Weights of a small GPT-style language model, trained from scratch on English Wikipedia.
Size: 8 layers, MLP 768 tanh GELU, vocabulary 4096, 4.54M parameters.
Training: a variant of SOAP for these matrices, 289M tokens, 4407 steps.
Each number is 500 + 25 x the weight over its row's rms, rounded and kept within 0 to 999. Layers, rows and columns count from 0. Numbers have three digits each. The size before them is the row's rms in percent of the matrix's.

# up: layer 3 MLP up, 768x192, rms 0.199, rows 251-282, columns 96-191
# down: layer 3 MLP down (transposed), 768x192, rms 0.186, rows 251-282, columns 96-191
up251 105:476556489515490537528527497498517480532505516456517504522463506490545486491540511527469508519500512490477499500535499488484538520443495532470489522502540507566466514537528532502515473529515537483449517539495520488497494534520499497486482511511498509467486479511504493479529503531516488535
down251 104:528546500499527562480471464505481531505490556514485489504508536488532529520525502509537499489475494526490491490514486520484498518465499495519464558526503496530511564514494480501456474473504451512475510498519500503520516475481498490503517485544510510537482459486448516477486528452524494494
up252 114:524458530492510480497485524496491488484513494504498512458480509443503487496552517469466485511497490521472533487465502501496523517501477471518481483533545518516531496488473497537480513527509502457506503519513524495520456464516502525498492553483479506544450490477460501500530550503484512515
down252 106:478563473478456489507529492520492512485506509498547490499502514515493470519492509507505542477530491460494476512488508484529486498520496549487470524497462484504478475471504512457514486470493503501498514492483493505544521498482506515493499451509517509473585501510536473521492448458514460517
up253 108:513491465464512522505508506454511499518467489474502532524540501500536548508520503494448528493520510519526484528514496469498511497535476510500517468490520536523504490518529511537511560499510517517528492468502530444519535469475518511485533500558467509506445459469524501540479530522494444493
down253 107:502487483523523476517500493521558493489512427492495503531472463561485507481517487470484503466453459503541491478526487462505495501488457484510534457512478501491474449510501526452548471547494486506476483487516471468513521510490489532493462516518475494541520525460484535519491482481520495518
up254 102:482488524512498482511438526472480480495466536505493475546448553503500479538522499455481454473522489533473497485495478498491491465456502549477546533527499472495521518475494486478498536482492511550487455468488500516507526498493468525492503492462510484511475500502501466534474513490528483457
down254 107:503457504487514424485514518523471483481512515482498499499513517504522506494429518486452498491434456488469487498475493484460484519500534486493452516543522498465555480534490498485466505461532499496466514527534496517504481461512503507505475503484467498510518491567505498474495503508515477499
up255 083:500483506509532519544472488517493483486500560543454481495504486553508459514501502455507487533531517551566483476512506504518517507485456512522503457484545520498483520554467489477504487514482537495507496531496495472528529496500503497508538472501481483524503577530481500525491516504540486488
down255 085:493493511502542542494478519508471509492529534492508516472524485541497540526512458446539513498492509496476502465525504507544491458476510513485489490533504488508548514522456502531490499476535558504477506502528520525485508531494480512514559524539484488483516526506513490499500464513500521548
up256 085:557538484458464472509481508483523516500456488503492509510483549536478477538463461430513502498502505479487483521502493497516482478483486498482535479513479496475472489520547497427492502502523473518493502520473513468478523493509496501466518495514432501529514506490512483490459496490508501516
down256 087:476485519516502507493479510459464496495493511562474563449478499484528477460543520498490511446491518508476528507445486486479515431498527511489487521525482515473535481501464486535533502529477508473503528476568521511546492539495531501516527534484480473471490482540421537507502514499490515519
up257 108:496522529505499503519503483506528483485552531530494504517498509484446468475514512500557478483517504527478521498518512514460514486506491522521484484506501499488494444525531456486449528521475485531499498516497453484486509488536455474507472491491490510504545490490517517470525519486532497529
down257 116:487551485527470548535484475470501469521539499514478501494498500479450558469538487524537513472516533541466501493503542496502467492471497507480471513461510496523511468538516498527487502497488488484494521477487427502531496479508501472493524499494549485475494514487513491503529506501500549510
up258 109:485467526435507524455518464519535518535477512517529513546510527493511486522511488487481543522504477524479489488496506511488495486514494495519477543510501483475449482521509541509531491499465495482493463478480519535498454485478485549505503460515572461462490515506465509511484521528505489528
down258 121:454522500520507464455535506502478490494440519497517524459500428471524481501488514502530453515525533450489455524493486516490484474478494476466530499505505464503521507518498468492471518483503521494524509481476532472506512500469485519477479509464464496512516482498503501464452505517530517506
up259 093:487487526560527468531518479479524494500540535520538511468481515499438482523497514534535488493514515499499505530488465506522498477489501502507517442522496504457558473514487474508471519489495469492491529512532517526453550508499486474517528502493484507480515474500473488477486507455492474503
down259 093:502514487500504521495474554506476500481513514524520534499494483488507483484508474531532455528473472499480504475474468502510491486484480490480521473526528485465455493476460458471523457496443476545531514515471496515535503402529490472545516509523480536497508503467501471525503467470510511499
up260 092:482514528444489477549525442489492495505541508485490505521489473515477473475510492498504548511490481530536475466506483519491481499551494492525507495539493484480503456541491524547489492455442529494481493496516498500507483514503508537468524527476481497483481503486481553552493521467509458505
down260 114:496505511489494510508456490479496530501482514517517461485512485535523517485455484538465480515490461497476494494507495515491549493544484538486515462497504474469517491503508517488520520503526501525528530521469506443471559509484465509464503502512460534521511463518494448502534503523532519494
up261 101:479514478502510486497533520515561497520475478500496462503488538463521470516521509494515483459486503487525539521516484514511559497471511512511467470493468462507493492476470492535480481503445499497429514488490532480509526513531490498507448501529494485462493529548493450504508502515563531471
down261 106:481523519508493496431490535488491472544477455537506503483515477475493512504466510499502546497498477496485507525515495503485473489533481506477499511537525496502539499479486507565520482493515555499503529530489588470500514534501470494538496482488490540489476512482503505528492456514516470463
up262 096:561496472501502475494525488486488473487504496498526528560475476481508453473485513534500492538432484512509531464555506486482522501524476502514510458505484495482491486493529504534476494445486547531494540517505492469539484444473479521506523503492500452527520492495573525461464519472487509513
down262 104:480481483537459522466493475504457472487522482494472489496482525562493477521530509459523512494507514524537476510497536570515498469491460501475468495476474538503534507512561470497504494477500495504477485473522505504533493533513518549517539509510499514525531501474469490484482509472511482485
up263 103:509511520518491493481476487515538464458492478506492514496505494475516534490485489497487473519519468470480516503474506516526532497495534491500460456495494425468485487491487507510527504548475528474503517476492519496504493498448522502487478529455503505519482481519471508520512545516505489514
down263 107:494485473454540497494496520509501526510521509490446466494520557489474516505492483521498470517458519552508524468438500588482479558500487486527518506468514520511516498493490531523491498528497497518478463475518505445480511524510511502506506498487479502535503498498499480493489542500529478488
up264 106:551522551483497482494527513513467490514497469495536535481503516489519476510551492500489513520507508516543501482514505445517529507511486515492486497535485469471453474501513486509506542499485536521505506522525534543455478500475489488564526479490522431483524511496502488471510480492487481486
down264 115:524550461468492505492513478536457469543484510486509494507513494491463523468500515487512505507515466508480482510482513487499517507488477550486492464500541468502463518506437509541499519561489475498492506473513507475504485477503509469514504475523527510491493476475498485484525495484500460468
up265 103:487491501480542497486520516451489489509518494504491557514488545490472489499496473468506492472460505502506485493474474518462506497510526510520492478510490474458524462485503532464560487550494490513479477514505532500507462500480502502513469478494544497512415533503493467516522466511493470526
down265 088:478511465461483501494510486535509487446492474496470458514451516496536532478461493481493499521521512471508538473480493492463528457478476457518477538490434474517489498529483451460504504483512531546507520469525505496499529498506483527541507536522480528497491532506509461489498505487483472521
up266 109:489497517494531529444481466498530497563494501517491538486544525516571457523534500517505481528457485491501496487493491457501541467500463499461531517522519533519501543507535507491507476492453524499524500520535482454514508491481494520553466471505526486479504489501516520517536501505487468538
down266 110:470570503530516510492512473473516464490526480534522505513443514454546528531491533501524514541501504516501526494491523456497488503499522462528512497482511480503476494507483549545578520483447488475507475525486535520491476479517456516467534487501494488498469515478505518462481468533513525496
up267 111:534514479483515507481503517458511488514485486498486481470474479520478509485549547495525553477501517475501540508453520538520497525483531505487484483527495501502492458499522540513471530459509453494508465450484539511506479520508474478501490499470526498474479496466498485529484538498533456484
down267 103:529521494511531521486477516516539490488500508534518483519564508508521464517549474483498480482477482478489485521512510487507509526526520479472501496526475510506448505546484481496524487559496509506499514520530526471500539486485468519490499479492523531510542514558495536497462499509506399497
up268 090:477475491503505471526491486469475489480495471546497492520480512479539480508521447473508486488489485483444486500481503528497499477508487433534510518513489430484487480520466537478534504530510574496500521504458466471507510531547499469453511474472499518525494513481514484551540496488547479498
down268 087:510490498500521517462481519516470509515488499519474477427478512555457493506481498510543496525472493497512557509505473525487486486498520486505539502510507502535534471469494554544530497489483531476541519548497511499474500507533504466523500543463475472499513508520552482474473515502522474513
up269 100:516459495517478531501493477462513504503553524517495530516489519546526451484457544492470499494500488486539500426487526459538530498500475497484557496468491453517502462527512535486509444493495507486519483517475487510481476479504546516489501494512502498532553468521513540496482471498507482487
down269 102:546510523490519538450485532496547529518446475512482483483484479454521496537477504477501510521480495512518551490523491503481505491501483534481472517540551518500493459472516487492482489485494498537529474504491514527461499512539475542523538542552471482507511481508493561490512503496514454446
up270 109:556513487493521487485500469488526502483497491469493469508459474484490468486534578508487528435478530504520518490478506502515514487518531538488458529474493501509506474484477562493483506512494546469456508539472464534523547484497513507470484491510481514463486505522522495516488517484524484513
down270 114:518513499505502512502510446516466543466518467511461538512521525511506532529523534480469472501500491471471487507460500541503482510549530480493504523526524503500513504510462523478487480492472463474544442446498503485462495506509495459503535509485477503483489491504502539466539477548502518453
up271 123:497483472464465482474534519488500470528516521482493503474529471501478464462512505509462501470511513507542502484468487538523548485522479490513502543502537496482527501530528523453516523495488447518475527489499496483507493539499497493514499473498534487493558505476476517506492494480500468510
down271 122:503498464524487492447528476531475480496504459473454492531448500510513476508501518522478463525514484503457517479448491510476504507552466515474539478537478498479479537473561479457528504517457460558520513502511502521484526504507458510491520505490482527522535489488536467507505526543507504505
up272 108:533488471498524464507553511498476494516544514486530459507501510549513486485490476465478478505483469541498495512503493467493501455554474462493492530459519541479486480529504535521463517519527513498501479487562504470516500504492544517521485475488545515480495491491478505506500472558476473499
down272 114:478510481487506479493474458514541500523517468527511477505502509524514504498525487493510505488485496483538482481481526463513523499492476516504509522492486514524534460537505540518500529463460516513534492485495550513488508493514507501479427500507536499513529470534503516497518531506504484490
up273 104:544482490482539490497520515502488501512466487529505507496468477569510515511512550512525475499490548532469507446478529504486494499502475533478493502493517508487480459501480503512497540546523470472489469513485504481477498488491486477453494516511501465508529492527523477511460540477483488479
down273 101:545480505550531483481486519471528470451530487489494500523495499449480466506499491507523490501554505470527539500477480537520519529478497545568495518523471462521495520517534482491477482473540525503491508547470488503526510513515483491524536512484498527499490477499556535474495475502488487512
up274 092:475452500507514477508558471496496530496467494456524522520566522502500530517453490554507515492516509498481466508471472486556472460541500505507528514525486488475562486481536471515512489552502522467504527518490489491504501485473476508503522481481530519509477465525498531493451500476467543519
down274 093:490501468509521520505560537473509485507455462492483478474493531510541492505488530495484503488550493522454504475473499493563479518519517488559494511469480469495507497542533501513521504514471478504512519533487453466482505482500482507506511482506522498501523507520555469506518500460539510482
up275 115:516470483516542484538480462517514476504533508494496472518468479490499542552489521547534510474487480486513496482488498478482503421499494493481519519503490458491540478514520512502506535511508468501499536499521500524520498520485505502476481540483519510511517568520484512506497463511529528500
down275 110:485509542452474507526437461482506472496492500483490494508466501515478489520509530466489503445512500531508497500464507504492477507456528510503515510497508463471491478506473512470481474497539470509469501507475457519538519516453496527457475440490562460463549494551538482505455522475538506508
up276 107:506474507489486491484538502526478529477514539507503499497436467473550516530556517518523502494482508496549529505514484497477573514473479515536481501491493533533523481502477502504493492465533490530482471494516484507453538528483525479472484517497513497503481488505540504485475502484495513491
down276 109:511496519473509470532492478529446513509475497488511490453486479469482512507503494519489529449502485520522479475485493472558526526468500501512510501485486534476495488496510488539508505505515484465474505543489459517460477520520503508483510449521463510449491511466472547503478519485536568525
up277 116:504449466483495511505491523518468485496501505494512478490519485528491487509480519455469473485488511484508491490454513487514479545528476472512480462467490469497458521512505520509503544480453545492526494522511511507505528521487467493491492552504522548516538503507514479530481504458448461470
down277 114:475483487467498464459475480474529499498481533493512512547544485497525507495477526477561495491450488509485511527489460476505488521480470526461529498522477464486504471496519539469514483517498487509483500461490544524469468505479491488519483488482464459499482505470485534521526539560472512514
up278 106:514464464498473482548508468469511507494462519479542521513496499521455532531543526469483505538469511453509535491471518482489520534515537503477529477479549518490503498492480505528499532459492505507553453489445527514493498489488509461513491548516529473478471482498569528518477504534498528461
down278 112:517529497507520493503530510500495466489510487502474497469560457477477533464494456478452497502501476487545525488479498545512514501509522559488544478540522506445527510523460477518547504482482517489506481478469493469528455517459482506545525467451502544501531558502473507493503518495505526500
up279 092:520488505490466498544515501510536480507535507463488489501467447457479541509475520510489471471514512532506503520515505499491529493502517497512481505499484497487538479461542505485494489512501471516555534531481467522488522462481503467519508524501490503506476536471522479510521412478501490481
down279 089:478491505489490458519481527531449509530521493514511554481516499505486545513506510498489506539462548510475506522486501519526506511482489519514514485547490432537521513464500515568538477533489529538456504459500531502488478510481512449514521514512523481511487500517473488520531442478489504509
up280 106:557500529525515506527473496493499505457518492507488532482525504517472499529527487502552531493547554487509481503471526490504507483457482558507467494497465485511498495488504476496541517491511516504483538458521493510536512552514458502500545454474507521545519503498509508485482504526472510452
down280 103:461500528467475511444521499528525517504477506508540516510486547530477463522518507479479494554516469507492495525469486459517473517498487477514483509477543508516529492516468485518498508524479511515533489521476510480488512475495468495488506446502494473521523484402533515521494510440537520467
up281 102:492507494507505536452484507500467511436500484504488504493508526492516559463518496517445532503508512452525559462507490497474478439462486512500542493519491499506503485497493538475514484490472486495497487525516525485505524490485499524486480496516527505545477512531500530512465468533525539457
down281 100:512519536503502503512481494482524534463510530490508513557519494474503480487487484458514474508484507508461466443514490486517530511540502511500474494509491485510531482544495474514492515498564489509521521534536520470515515470518500518528513529471484512498503508488512508457513514472485504488
up282 091:535492524497511551527507474505486473504493488489508523542465491504483470531520503524529504501513507460522531506471505523494487526458488526506493481497478504524511520508518477482497487484476518483507545455536488537486501514486467495552517528479467489541492437479535489550528485487474508455
down282 091:445543485429472467507512560500523496516482491495498436502500497514475517518485514496541510508498521486507486509465471498482477522513500451489466501495475482548510492479514516514488522506487502548512499530484506509520483444497507460498462546499488465493509498496522513487550482525515531478